From a checkpoint of a small transformer trained on Wikipedia.
Size: MLP 768 squared ReLU, vocabulary 4389.
Each number is 500 + 50 x the weight over its row's rms, rounded and kept within 0 to 999. Layers, rows and columns count from 0. Numbers have three digits each. The size before them is the row's rms in percent of the matrix's.

# layer 7 attention key, 128x256, rms 0.0659, rows 90-126, columns 128-255
127:467412474523451504421466490517561488368477556546538440511589500446495513495553476467476554533598557484460546512540511543427496522517527511539489494463433408564385474514543524458480462487503450490450474521438550566522478452498526567586474557460448395526525507418542484453527543504536474467532471537431420578550520533564415503538413502469520490544532505473499495562484618507482590589501
122:462539490510527479515490577435529535443398496611487472479413580477394578531552529542390469516542437522479451497451490481497415516534514478479536569452527457530522519439503503386562539514491496486478502503568502585483439563464485483477532523454530510505484371495568474557578404490487515502515467477388493496486450460430503439592525519522478467481526556450503555434512472467588405461470
128:533491469560571627394519555551499474498379452538418461390544590528472490615484502497408489527385526420472440415476472472469528543508468506524485521485460566496402565512420492488506574500577472465641538579560503495512506484531502494459583579594469525487483445529497510457429449472552522479458422506585478482469529417474445510482466487547537517470487594387421526551513504426547446520554
127:469524455609495554508446500488516556507549561636452512447549462469512522399536544496515385520443450497512459480451625610540468530470542537512456450474466577476530478493427421449466477555543507504492539405515506427512444483508499599532526542482565458517573503478548545569530474563521453498488477454394559442429527502556498459576352474501446421412499488450450490529448479512489459526566
126:492518517498547446586497482442484368620506510485554642476432588452489464544485480490499503524533499460524546487501566577575574512609509465459511531573449452448458506547471449563446503534506429543378516500564512448536497524450484464543526495508493454479444512520602415511486545517577485479531511483451510519518592548502483500487501431438402533537454543578437438586536512489420444531474
130:581560467555507544467515509463502462527481562541474594532444534548449502453470488550410482358532521537572437435469474541452539569508495518475628482512480561560537503475422418548532460512550609472522569424478436479567625571481469435424502526506463487590507488503478446465503529505542556530514478492598491507470466532519552451403502561459552426561495430544518504494483483473493428427503
130:538469515526541425522404490531460495500441499419494582445509517561441488537552573401530474566448451526535570465568469535546514413571529521508566464582541518383540543533398484453467509414429603562481536449446385466459564515508553471548557542453436480541472556416566500518533517522427534421548549559507416501444429517463431497454508401530510501384480491530397535482542426612558545490505
122:556413412438505424440488576454500537495534437556564402415601528456553477547526519496591458488447479512546560415408463472455505450424490521543541481512428553458508559461577447542494525552453544441492496595474441515429629461521546449568480394526475491523525566512394534494498488502541504493463516462531480376573538637487461527493519577389415597565461477577511567444489551505463552520492
134:505561463480576501487479488472553510485425437471513598528510496515502568472518532438439473538499524461531458428518456502447533479494500583448572418384577542527527475571486536327552469519446470535463454596537458460544548461594519539552512450520541503454551378372450488550540463505498455516529443474516538504416497484473448546449450574419489545453564435406460558466476553541474418591470
117:392522549481486516451511564574517411480430484562501519517511554424439473455554535493516478569543621507478397516501446503496584448546465576445485535481496554426497521518527429467541519428417513413576509519486414515495512571530433553488509501470522515554526526462426503522559511515595379451509491478488506613565448538457463500488438570446454403512495554514423592556492530528508490487466
131:569592483517445507498514486593481439462444565492452485474508615534534431567602575456443475543480472408449471479481554508527519544511433486518524612544515501470573500471477520488447510404450496591560477421444564459459545463566524466541577541505553472560455476495413489523480382480565556549473470559524556496445514523439569495485404469438518554439506420429498552543576467577522490467494
119:478433506531556512443596535444523472451484527430485445546468456430534500446401505517512451482580566465543523477459508516510352602578488503440437486485470521530617504475506520416592563558414472554471466502485545527505481474468428504652530478537457540507421501475531597501515478369525539459437507475602509483513543526401505607459417431497428441594552481521408417541503478515438485538585
125:507460552470497547509529431442578440460540483549550444544488465451572501450522459390565532467573512608378529536476525378418527532472505439570554487514550461473652516500519486580512487482470430432511480539521528523482463503492597478483512559549456469489486544566519558480506563442571462521510534500598606446494465492453487485451503520469608479618500562552506472464512575450472417528607
123:543518464523457556567462471494521479482462482561469515488597516520524503621448503513467488520478493552511564589644469444595526530436552495612442510536516373452507474561499552493537530495447513565560398477458515549495426610403527513507462461504585454471502462422528599378541543524487402562493568519538458516466441461547450485551492554537469439448525408497465493559426449563374440525521
120:500460490483481438549474465413507502503532504543434453508490473538525544555480476507551432515373511444401488530493512476496398469521520488447497539487583487551546532500507538481522489485623428453519528468422489466551513445497509487450512440520502500493600518614488526406538543516504567541524534540458442464595451446478538499479432497589540424599487464540510485404496500512459438468475
127:571525457454446444508578389593524472398495459469471472400459619423582559593607518497495418503464520481473504582584480627525516510461473461435517495598469454565507541483437468552484482418495449551494512554458475464470561417501492547508597525524450428480505517503592478533503489461474541483406508526541542535471488455446462490526567553465533421420502488454560476508497490583549582481482
123:527565590571557436504462456513591550505464433483547565423529435487460441505519491397489573544458519562558607540523451533481524520487487493497457491506494560468523487468431475471566532532468479416509510414508508481501423571531496376435497528550475527507600446517487423485514449404529511466518492399533329504460443495427593641503450537448514582560449468499451467497541537507510478462444
121:457471533497555531625468449501496558494553502445524559490528442512626479524509425540477480467527547482443447519498575599423546431513534587543549434507447388464414397390516433425510501490518637530416415605505504504527542467497456515562444540454473516533506553434530371460520467478452467496505607488489497492515516504565432567500596492532492502472499412502590589394510541485521615531485
124:532500555519553414459579424506504517452549531509553523533528499592533564511486428608402457442503516499601453394504489457392491495458458459520474464444439553453471523509513531460619607590487499469492464450500461424456458453538612520438553530551513420503523476490491514520521444549471537545515602579532556589470450538463504524484498486500515439557490470455568442477497467556597507469425
137:571452558513487562524507486496496498443529430555583590499437451531521484438532532542566488557485428486483518558502569461569485476457534467478609473498373508455493519494541426421579524432530524439516515469508520474485538551561593396559546402522577591494577490526534473513561502488513405463519430430556568499457513588526373513460428486528474501534505481418530432530547482459499526508538
121:593553451511549472549485479506420538513561489504473497490423469547467455451571506499540470442511528515467465487416541523484535522528511484540498497540432547386503479546454491496478487549548428506547485473541467514448568539541445555543653516496472503527484564563518464430556449495518557497392556434540509392554515497539571487531498486512502521368504484423471633447565498471581470571529
133:478471498586536447616490552477471509559558538559534420570522543397547551542532452488521641487452504585511551452530544499506479509554548487582506541632482537454470494456565456578524510518498392368559492499592505393498450511436472427554485491487476504537553445575406434438517446470525482505562529509573456405528456483471511408522527569588547494505507473543455516511577469479461486423476
132:544557451530413524562531558582512570538516476521512524553467578440412533476506461406558497504391466441574480527538511509562455499564391435494444474436547554493486455443485491547484464456558512589524494480525494426533469502481511558487454557537511474490546476511495438574471518472473553501558515487380506528482510557497523470519523603446487521504516529494532567522531476591344453537458
127:404456398436494553423569489400528480457585551512462539527576483470516453523496507483536530501626416531516434498464443572531409525522528504493498473439533566454462451551545448533543477504511556401480412424602495481498438486499456503473434464493448546531533446438561505452569349521610410572496550466574463509436482505536493573466542509478462417543466499416473533572549475478410534488561
118:511459470488494599530428531496428531443419462515422492505518481463440588445521544602385445524485489542428443570465646468553591467465533480559389486476441415542575487493511423404458392562494499549531456474527538532493486400579594511567477450515461475535480416489610428401498611441509449552499442531480505563480528547484471502447439473538476506474562568479566443498535429467491449570467
118:500508555502480360565453519504526494548491495591592544465576517545557512494518593585512540462556448503484435501464519528446403457505555450467598537571491616499528439519492489483464504486468430482488477498521474431477438458480421458486500503488492485596498599501523484466525426546471441595505455557377558475543448623540385453467552568382603510519491550447577441453488501511487432515616
113:471490515494475502496608521490467483469485606547504436554414450588534473449467529510530575444467499465440553549515445573494546503484546427540510520547411522487478532464448500507511489497440492460486540473538541489404458522480453480528478529425526522538583493464441529476407528495492519488479498505474402600483484588594482622530535488490444586497456519416575461607443534474444469488429
125:534550413474483596503503496485483538449493552442447531464524573468525460487527552487465561558451573504486478452570503576509460392490446483475469550542528470485496345544474411602539494554488514523548501508513527465507452424428460566467501474412535497459493426457438490546489584468523450459423492545537554577524445481540598528513432494474458454505424419406529547430499455533531415487532
126:426589456473537539464533421544424596484542525413460453507522519455460598462487524590455493612484558522472448491499443517529487463506528402488496428474517527600490535499490542465507445383573448481498567568481477523485491449445536592539534478492533432508470484542487578464592564487483539505499484444566589460510604523565506490569506545559375572537529418544518481504478485402458485492459
123:555526580546462469502440540476478405494526489445508537546443461499450501472432510426532520465429500468452533504534574484475538501495521501452408541568497471551538470546465467469487504527527512505487463519529528497529531554549429490505508584500593515487496551636494546505454499533464460528447490472497504439549532509496429451444433457558425555495502519520423498477553596462499510475538
125:529537437498471607462532569562506497468560493444488508476520497504555551514510517573483506481486442425536545442550476569533571513539461430458407483505482450433495501529458552507549518550359499475518538460615515498523566592558541462524424429475464582475397488462490508525469448536406432471455504477466433485566491498522497525535540544560503436537602486523518502478539615480489402518467
118:490550506523440511552461561517458569479626500494404480448440489481509556498484543406469503530566454512515502528520570422531481506451398579538519547511509486518429517521573440553413530501448438527507458503503483511494497459464490392543570500486481455499474471468455529438483396450430477517528433439503549444504525502519484592562596513492473438417511559534479543426459508513505477401535
107:465462503492633539491546540649485517515514489487485480458491483555544443442499465440495546472499538528515519525510395500466487452592488525454526415512480445550494587549506518514415548586475540503477556547454535383514426457552489523467509537524426510509509526451534480485537476494392522381628564464544548502535379473446502560579582573402509530551528464619462407481542504461553401485508
128:427526464568473519494425524509622460443545464568497500478530515463440470515523459497505486454485381384423547529496485540497510498478496507564597559559552410515441416470439506444503378541539465482446515467514518488508525398469563526419600513475526542518506513504539514555552579491546614468495515476467464448622533485503474500475458527526441472520512473565561443464555440539429540546460
126:439467482460447438523570482484472491536506562499466565505396463433548530563435449504515438444494459519449551464549420466452550409515611585543564480586434548587522546531574527575577493540488412521581448524472475483519471556482489400417500537588530559488463500482499441562535479589507496492425483596565543460508442552481512563491517562520442594484444461517452406469515418487526550607552
132:444497462439474499555523452465492533472523574508493504479562549504507505510516482444543517482563562563550479545425448486581440491508466428512463517464472461564472487530456480549507459475526477447500437497518446531394431541488511548520498496569615539553491532508531457462500456511546496416419529511586449424401556380502452468519479553649390475565461488554498473593425488455590475435586
117:588492541449480578447538503399421469502489499490548472403538527470475413498463574463426453589536573480508460459489469498533566468518472568452484471524434494474538592519505556551504571517530474473501483458526530517480485551418380489488481496445384516567438503561511391486480533566405605493486501565542505434481517521448438590496432433490542540540501521448454509554453547542516545434466
# layer 7 attention query, 256x256, rms 0.0642, rows 91-126,219-254, columns 128-255
114:477575489516510481566460536434518501456419501591443505508430555423398585515567528530374481477514436524501462536432445475474429523524530463470557594441527479507527549468483552390525494491534504504452489522590502577462455566434482487491552527462532508510492418520564492551581439490479517490508482440386502504497458408482504475583508526540475458471522564434508571398546463438590458463506
118:510503484529539635402524545517481467531433445537466476415548561498459502601509509494382467513419532425467458473463461473474525542482450536554506493491467579460398563531477491457494592515579512493695509564577507490503491547541486518440580567597435480488499442504490543466403464453545513500457445506559475495466504411527419512479442480526512518468530569378416502531512481415526447472541
119:451515483635495569533435484489514535509545573625453476426535481475508517394534547494513390497445475494500459476454590649548482515476561552527449449512462532431554527493464467461453523534520499527486536414491534422533440488490495579514501545451574474503566519485518508573537483532499511502499509478412568462435513477531502483569402428494441437424498502466455491517433493558537465516584
116:491508490486560453588472467450483353583533474488508587464434543457476473581458468493515519462500495523546531464501563576542576503612503458480486496577458437445455509522467460545477527566490416534406552484573521447518499545458482459548506484548454453482452506525591449544502548530548444497542534474431529533532607527515556510484505427430431463552468555586414426569554515468426476516475
119:609558467530485525497490470507493523573485564528485657545430539530453523416455505478405509411499530477596462470517469502478489564476438540482620443488497559591550473472443400524486464495519626475522575472514431503566608596525479480431477521489477477545522515506482480484470542524534495472513506518594482512437495544494564430425492564476551399508473406546529505533477482470494393428486
121:542481481509562413540403513539459498516442470416525593451502495537455499527533589406516457536475459548532575496559485524547525441567559510544516467558582518362534536522400496437487499435451644551464467461437379472477575497512554496569562547432433503497457517407567526507546531506429530457585551502504396519398455518473413485447467393554506478410492507522430514466524386616550539489506
118:507469412453520460468483598433510517524534430516543409412613529499542492532524527494581468486410469514517550410457439470503514420447454524532541479517476536492519565481586448528507552548466556451480480620462434531485605488523542469571467431555510448538498548504368572466466488486541533527469514486497472359562503636535466524509491552367353591591511484547583538445497532531489568540463
107:489545442509556491459469486436532511497457440443530585523513478472509524475514582471452468522543512414527449490507431505426541479455531534486596440409552574527519463572466567378535503539451448510503503564621465452521559457571527536545506430510520483475536385395436495533566470535483457480534457478537513522412478489464447538448449555394497510455542463348492536455452562507460444560488
113:424525516500455497450516505649505413476441503538495484491518569429431477471526500486550484583557600546526407507493464505529617423529480567475435536476495537449475557493513425416527526395447530422555480516508432546510525539539440536481525514479545532512500500445425483522538518560622360433441464456518478614587479554394471490505461558458518395511496522554425580531459543550542460495445
117:547557475549413530525534529585526424477422621513458455501536595486573483551575537441426446526495492425409440496537563525488533554510439485468485607542505513477576515449457503495478466436475468566525443411461537443492563438589519408534563491485547483547463483517398490480482361474569569600464452543526552476474441516428533505484407469474507555466487476469502501576521461535499505475534
113:502460480558530487405536538477503515482481561406483445501458427418556519447413507471502463507585541486545549487463522552523387563600513449436453485517474553515631461510486564426547561543423516566493469519471529521486473449440425506669539469495444519478430507474500546505501486406585560441420478438567517535525563522391489553468426460477480446581540462527445387515563449491439481524560
120:541444556476503556524512443414609412492508503529519446530539462415557490463536457435552528431565511630442493508482516408440496519490500446536533479530556461465639479486508472558502452452463435478524531542504518537510454518471603448444509544592442501494476546579513559496492564453562469514508538516578602444499459450496501483450485498499564467605518576547496448468525568448475411566624
123:542494450511469536533453460453534439511470522552424522478575508527561488628491493507451487448482465550525570545611469449566524566458553462657421535527513400423531432550484559469494504495483497564599393494442501532487423585411514501494487492533559471484472441460539594405557522531482439531488533519537433510497415431552462491539507538508473453449539431543484474510435479536385449530543
120:541487499457485434516485478397493508518553505493399454523500447564518537608479494499530428459385509431478534552486513489511414455521524516463497565503577495501538493500495568462473509443615439453557557496398518451547468472491469487472551447567450443495581484631482539457538506492487551493536522546457463520560458401480515479479429491598562417547497487553535489386530503467462459426465
122:545484473461439437502571409606554474436518469471471451394494599409586543545620482480494387493548525477446535578547492601501468524449466454418535483572486456534504544541438455564509497410544451566507545540467469447440581454502462546487629533481454410533540511503540482537499471474467533504407443533545549492463462465473433473526539576446527413440497474440553471497497486601514571487523
120:520573598571541471503447475497586547485471404492572547414520470469450459516511476465482552501448536556547606538554440504473489528459488516528460487503494550508509503472442476521563509534490490419474514427525528462483406548525462360454505485571499534519588440492499444486522455355541547484535492378545366494469449453475572586495464549494500577570457483517465471480538534513519475461462
118:494499549473554518641490447465524594434556541414475580486536475491631516499508465511438454463504538442461412544505599593450558488485516589486564448513472405464412360393498420413509497522506597521448449612535521484493518481524489484567476577454456524504498553438542398458527464476479464464480572476461505437515521466538436528519600490519441482478493414510583583447493535486531611544483
120:533542593495536437479615436483510540459574530514540490494545495584527556518497439567371425520494509498574456387508456491417507460417499502520462457484446547468481508518501540462584623596494473451473434470491439431508454474530586503443543514523517482486512490486457537522494462522511560535500587614542540633481449541447478533488517488516507447512501532449536448476497448527635530471408
119:566413567490478585532506464514504512430528438569572550498444455530535462447567514519563489570495412450518516522474543443556469451451520479477571455524374537470491535482536427393602537402544526437487488485476517443505534513518599391537540431510599611488559515533547505490596511465510434473499439448561555502446543588529409491459487473513511527526525467425470465534542494520498537506533
116:529558413523587450536507498567418566503532461499469504505409447557470477457530519485572480508491559464438460504456568541523520530535524474529514473546466553446519439531482473477465482573516460511549462492487479492486535567547442569501613511509462478540484533584501491419513471491516556487398558449529526425518552512541545505543520507477519501405468466445492626461576466463574450612501
118:464449519545514407620482566475493528545548533538477431550501532416530564488516495477491593527466488563506573437498546535502509507580533496597492519603499524454473473481584477546519499476497417381544426470616476405480453549441496462574488459487466499517484434522402398432512465491536482497544524510555409408497444491496479412512534568560568461484516431515442460529579439452450484450486
116:543579488546392543551539595584513545537511472534545549524444584450442526459543478451544498513424452467563490527517487490554457527545435411521461509402537530458495487450457492535510469470542482569520470420489474398464458493483503542490468547540554509487518435476530458531489502452467572506553496475389494534485513529488504454509501595456489528503475544490505563513542485571328471501461
117:456447362485432525427522504401528495486596522521447573526562459480451501556537498456557524464578432550568452484466501562545428523546454511493503428456588531461437465537541472504505499539476575440504387463575529430503470476531435516515469475490471538488500434465559533512543393521611413521514527460581455524451472538509471593469528526459498426536482464434509514578542469481414515502504
119:496450464500495593486408504547456541501494472471429540529476478451461546472577594539375479542516455518433515563437628492526606436473567451555390517492437443559617506504522478396433443540489515555533459490554536558492448383579549553532512488513475482500483473483566426422506590477554427485471466542482499613413527540447484469469462473503501488479507531447618433493547419487512427534455
115:528495527495454383522427552492533557548477532562544585421573500566573556467525589575503581454513500457477462539458494529477395460550561481466548510523539592496523433520471513420433478509457466532498433493511469417510437445500446465526497508514464474574504590465498530434495412534475469604513451549365559471544467567557355456466528591384639517561508560490556403481475483492477394495591
112:492507472509491477515621571467471470469494559564512443521424444560543523497445533546493540405397490456472536581510462562506565521493546467516474542550440535478474518487453527471514496467377462487453525518547520481414460511513443459534517537451496559485569411466452531511401551447481542509539483534452460600500472532587502605550515481505420559493491514423561470605408515443426500463432
123:531555440486467610472546471442470497440512512471432523496535535481515459529526617492455541519432538492510456445541486566518475374469459497458484548581552438535508370531485419571522537579467495512534478540488529492514496468437445553458514497432520536519462394473433506565518623480539453486446524540501511601498469488521585559468447500441442458509457447398546602398510436534550434473511
123:428613515502546512477557417533423524486527512420461414516538514469453564506459528552443485594456557512514474476500419556539481502532525403519488475520504519605509513444488573441519434402544441487468542561471493534493523474432521610543530523498514454504442450536491559456613609463498559496533520445558618483508617531531494488543503543596380594525510424520504516496465510391480517476465
114:552554548513455471455434554496483376460487451465506558593406430495442493482433507459542498477458466509459514537538581496443532491485571488436410557533491487529513493508463449496510495521503553502467457481483547505544527510549431485514522570521603494505507530623475556493482492543460469521452504484532518461556537520491476421438408411578450578524490502541452500438534598463466487470566
125:515541431483532577472531544573531507446588502442484511454503479490552479507499497535489508494526467472566561443519490564490548487548505373465453477521427508451515490556463563535543471575362538432538553439617508480496573595513551454529448446473418598468415497488478466518462441600465419459421515519469412471548522528524490477511549481553497425526564446531532488453544565431499416507472
116:483580521510487530479536558491433593473607490478406533443461493495562530505513577400480516553548456513492470478490554440554529499464422581555532534497489501552444485491538475580371534493451463532509428483504512540565500487497504373512557471521473440484471495422484562421456440439436472493552499445523519466424592477597470602528529514537479429459526555498507566451484485507553459391513
112:487456456447646587532548531633489505541493535478480511500524424561576493463510501463463507489443542511527495482490409502462487452535488565456503462522462467527472500565466529502432535582477523490491527544434541398505434459514507536492529510557441548459512477458552471464507484449392555385641551512501511548530401444486509550524605522400482524518542514592441422502510545463561383461478
123:444549484566457489491435483525613491458516476539504501448496546448487455515492485508521470465512378402432558531508525528512480488482506515561570522559553384490463407479456498422508404525589457458432507459502567477556506380462566496449582469483493589468495532497496477589561544536590588449497496458496461469638499513488495497471463515538503454530510442559515413480516460574454543541457
112:445483479459454432539565468497444504570468554521472544538404473467505510537425498512524434486499452481469547482537443488467512417541608565578575495633446570576495522516620500572583515544509428498584448485465501511532512550491517428372445535632549554521482479482509454509508512597530496508420501580584550457533458600473541574486488543532443561487466453500492397478528440547501512584537
122:498501469438496485541504471495508558495487526471477546475557542491493522476547502389522480534547568569592479568424481508585486497579468413556459528452503445606494469535419485541496460476512511443491425485520447545404427526515534581515455537609572496540474510503490433490459448526569487391431498488559446441430600394504437466506473565609440442566471444571499438550454508460559457423552
113:608502546487520557473525496449432501515478474498531486436484510464481454489450603447438484592512577481516442494515486490540568474539448550468470488514454483500547582524488573514524570542515495480446457447517563490467505545447370481500480519453393484533454452563525401465484520559437595490491477561496493425556562517446417551531433488470534511549495471471468471551478523586519507428446
072:525487470545593469605528550410532522484494433628517511470459551468419483517512479480413465569488480540537545526413517525490457472512525517484515625509523548537525460483523594369485631471437438489442490539596508554447448475461545454514579520453526505473509445543557482472548344549529436493520494465487529489514378452450557432609522565538416432472498470436569542478526490460497438492437
079:584462514508521520458523523491540500571444488477513519418485586444496464561508468522458556535477530481522463473412508477531498508494540523509462531492490531546486548514416571452525597544554499491623526496556524531410505602498502498472569507520510466504431442506493500453492473529624503494444463486593470540480506404473418447490469472490499514481507620387454499483468387399540455453598
080:445553458544506550513440488472447558418518512660473501453584443406469547472565534573480446579409554516519493501417592551576429470472534516544460435514488549465525573494494428517454403466500524520472543420399521456540472492467597532471545514481598443517651546582567477590517440484493460449530428486382517434466514498517523489516393539564420446421541471436419466514436438497531464475463
078:493484490419501438564453466512505395589481490513543559501445478524491502533579487578471498470520506453538526517559495541481528489460474463552552446615405426506473540496444454584496497524524374543427427490615543471547479493438516417509512538538479488489481496506616387551538559495488423504537536538508437593592595501442494460541471455390419472529462546583397484556620574503420471520445
080:605523360559419513506536528519529496442556538607548648543427497445475519518466463461415544449539535475544398493506454546472463533498440575464559499532532498524445464512387441508452517501537526430522507556502466593615582565500480442505412604546456477534539449436511473471537503533504570475510489520555491461492467536535534418400524505475506414550495450565572478515504455421438398480519
085:584522514576544431531426482575388548559439523404548586487489528564519443540543563385482572555472504472530606494561495506505491395554494517515526485547473541354580501547434473479474531380495533520531511488496401496459567528489621478562563538424526466517494510438549518498548412532384444475515596573564497477442519536473422474463515398550493481467448515500429554485534448516621578457444
080:530563384474537461563523528490529509503509412576499374456666512464621483463529525522568470515482478519485491421499483476532541410434481561462557485453498550492548535432469446510559569565555431441420543615485457556540538496534613528464405418585459472509472473536464635470443483498563509617466558491507468422564465524461409457443400558471329564554502521570555513483491578589505568566513
077:487525437531580499509458458419527556513454548499482542512566478490573479477553573524455436566538507417503498479459482505420532509496591459528577487513472525565507496542473552394518471471522458481438437572611488534450590542560531631547495454437569510519604440417515524488508388534526461455497476416582476495424487530464491480426509551436420481474483444428497498428459465524445423456517
084:327511478462525540458518433501472496507432574480540545491574509504543458500552529553522530595505608480514444518468489487441535417490559519597455463452492456448527558455565455420543562411475497479561541557517395467413535489479474596591459453513474513499552515487453505567578486491599418488502576446496483582583472580457459486490448572478485472555480474549431582550507497511481536550386
086:489549546559436536587499521537508467472436493481473503539481499369572547577608485526461493509445540450492534565517582450517435479545451521482496530481497504447585489535516552512498416411465490609582468451479562427471510461561540415524472463483524475542520496513433472432498402526505556561514476478506512470463454523462532466519429539557527545445507479444501519571521408524484543547434
092:543449493498566469388542577502486553416582522416528467514451443431527559387470459502511452485648513445543501530510484538480470533518510503479531475457443547607631472468510501412537556525496469522480471578401579520501471495457491507608471506548446566481415501542523573554531459471509546463489567442538465560481581474392499545444482398483488410572498459531381459464558481425452478582540
083:532443513484454515490539402502532431484544474589548407503510473468496480458557460331591473456542509591457483472416588475481503499478420480551540419545565505487560431541584524575499499468422508495444503576546516476503497494554536456499489511493462543527429492486521479435594602467529460456496549465541640463495535431426562430518513478449605518543521537435534515420481599449530435483670
080:483509550525521498540422448464522397411461474510544507484522451500452501602428464477454497433580506577540590526544450470544503553419553556562460528472558444459556445480496572455543418547454545538508368517487475519528474557379513472460516524496517460517404448472449574401583524526451423565551499449449433467542499450509447522511502546557455474501502381520430502494407567550371485527529
084:579488463505464413446447473479522580502573622532485482468496499607528442545456519534611479586448449526459473560482509474499403461525555505425528511447596548456466539523551583552509523437540471422523436484440486539484476502527469507444581492505555472533642508546549516501565517528496551518438523541465458505594374501489571514491397514432455465514476478507551479403588471587495507539510
084:563535498535525433484539434543580409457509478485463475416425585395514482496588497469521458503560504493437528629580551629494514571491455456466500503524486549491462507500518414607486504462527511511442581493489458473487574500507487567432614503495403437501530553617519450486497490479494522458418452487536525484498455485529543440467584581460512442440495532454525498471453522579495572486606
074:485578573571462491582482426438546592483429475450488519421514442456469478490505455500489487541460483577542552551556459540525531565399496458570501376476500514464502514568458486456592490406473441416525502411492510529464480559485549433451434488558550552458553436513541406470547467358495508508466501411479394502513439499428578612562453467427530602442509491484421429443463569478534493463442
081:496524437575510481570485491493496579520521520467532586532539534562653449500533484497484503472518605458441485491428579558451527445511557557492513459591441371545434466445609482380534529524494593455505503639597486541454555530493496496523447554460541557562483498434491435472505410514496452465437528540537485504527495505450463535381512433550450467506441453475632570506568466484526535487475
080:555518579560495441483577501526574563435496492555542482504561483578551577465468423545441436489483469478582499348476490482433568563437424482564492474541429450493530497497490576459592583581513518486455465487438504461490486438475622441486548510529520422481538423511520574520487485470451483588537543555521429554511384520420389514511549430497553461542524546487526458475510524612532519504458
085:498424550498496521570484436541541498448533453564575588433442521464544494432617496492560535502508428455531500545486518483557487462416499541512589416567388421465566481394507465464548518402532472457518565507448456458520490612548591441577509487500540584522479589487555514550594472463524434412547425490542527485518472634504427540499466449531435497543506499424479529488533520520466489449546
072:550484413481561342482528483545442638437561482440458525467415478573474569436534477419583492511495559528523469490484479552521515486541468500491483463516480555477498478520474581465481487499509497498453522523459404407436508536596550559531593555553460429501523500535548568462534542514462551419487603485501516443503543521568486457543561500518536479456469456452430565467579486520562538526510
077:516449595488536480562482503510496507586573634489451413501470559496494509437543481463364572473505564527516540464512541548541437501626462485550476537575522600381464494452529452480470485521503515408546527485651483512441441541474419538522532493430530524530484439506398488469409468472557532462511509527515509425412430467493526460450518640525528540473481443522502487462522430461472493435503
083:578579563468461502526574568570513569496517470495496514519460533420455588459515499473535448539448464513564518468561486477554455576513455476535454450460469557462469438491456583583467524520539498571462458455504496442564462502473466506487474606601503455512561457532482492520449487486401505480598467510436470539454532542442457502544496559443512557524532489507516534503429508518270489502501
083:403424374490527531481535527438525468441496498550524550523455485440438476481541551490521512484587477548578433576488501481494447491588517545439439434468514617558428437558558443530494403571469611452423383475573476392489491494488457536519548471404446506542488517480551493564532423524525490465428478505524525513458490506480465482422436504476476448519465484436523511581486448443496510540533
077:505550441492524524472434482514433518460443515466452495473491499454491556510596549533454502524542450476485466519456558479575511455440591460534401547508420496572554541440567472422461406611535528541489531451568533500487398434518605546469472476561473460536525452485606510439506594501540472549415486538480399531465521500421461570435544481492501542553480507461589480483500483409475514533401
080:553561556393372425495404557519521550467462606519575458446548516484538521490444495538437549480501490501479435585454546542509487498494506446434507573586538594476448493525480427461451455500520471536469591457457446433523454472525448417541478524417569465567472514513515522436435444552460546519480470574335596404539476543486431421479523568377590504494505475473596411453519532516449427485581
090:503520504495428519540497545524473527501505510527515482494468491592573408499478471470500528418532487479451585540461442564492404437538541473477483522571498553498479435494484528565530459523479492489501589461600509454472414475466433454521428487411519561523564515548465544468534574533465433546450539510504397603500464562538486568496536469417384567488438562374558467576478482370482530478513
083:462537518467514551468482439539470496445538555557480573540539504519517473537453492478519576468526534495497446401518457581502429387392454512497583472503559422542482408513516359555507588517458564507524511491440492492577505463464491495464513479434525464487468497538431534538558588527450425547514544549507520568560464495603563566496467424473457481503499458304483596467590445511492470517514
076:417600521523430417475629418540420565456517543445461488515546542479423541594520520521446449611505584562470457454500423516610450463529524444525462594527564470568504549494479537493492485411549472472501515567476473617469488470445511579515485552525581521502480464471470505492578459514481503474485486499537536534511534586489512479522423467594442609513527471503414537434511514489484521456491
079:439475637467462461460417531495434482511428437482492581562473416586433574495501417562519473472395512501530478461487552470461581528500562532420525503541499497452485537497461512502518500445470578568464475504477610438491462492551474421500502501528553459439572567520529560504459543473460513589531489537566483485571539489527450465493518450552521527503533597592400511492509566495540480501464
078:521553432499507545458595497549507509455522459526477586471437537463546420413526557564548573483512538440592491478536488583508569474472471419497453496452413540511549477516438606483529536535479565444486582360659503462539557550508522531579442451505473609527466488480502500496530526587479446468475458537435463549483567595532502507476540507474497469487501469492564446492492476473501454536513
089:522605521482529510522521589494428531493533482538397440421509545495507448435492550476479540496562486500583502528527458453534486521503360497485470541466505512488439546516563468608410564526491494465524509491565488493584515423505447389588539490471510466475517423456465534336507473487405526489572464483470531522486517485543483561536531556540481465452540501481501529534477509528488406392563
083:578490511474604564521571509555436538583521529510440457578523448532470474348484492454483527513427561535568478492531494479594506522614457523409440493571479434521511517585416503424464573549457586475520506558464569425502446482542539525458552529473473509485408472416564469439464520477444542455652513538519544500541410460465480589524516524426527504465536491528442392526494473461634374404391
090:436511441549476476457429501528562504454476505550543504455534554480533477542448493498497493490494425448461504537470468506448463473465493506565585537526488413531453488443554491406543407555553442521446521445513535471537507418484532503454553442506487598469524516507502516555579595533581536500434549416468408544577536497454559515472466544502498462524510476575472400502505421576415511543368
078:589483486503447486601502476548481495613514569491470516502451457416478415565481551485517428517505421499479540478479517478581481351610542517503506476549458577533496419534590594512516520528492435506594502533520462518560470523505517476456456547552458587545484552528474484478435485526575521465356471524525586455501532487439605559446479543531406595506473395489483431563501469514546463575491
072:464537497405451502534518491496495590536529576457559552526564512551444574492613513466428497524512551513514452528471475519488583498501478472488377499374517489522510529500393513504475448506527545421484492493460455454442492535510565557521475491611574526492501541486570483512447456481576539428449577483506471443360552470475516496513389557596455483525437455619506430597515502538499452532533
080:554486518473525568459518512401447561508488479519510474405503496442487482555510547490478513551508483442537503513571571443537505443608538558486446412555433550541537530536500624546569508542502488481470459501555560486478468530455472507491415425420393554527495489553568464540558531595484564513472593532514504480526459532488468572514440435449582439514478471459456446472515459485514502477411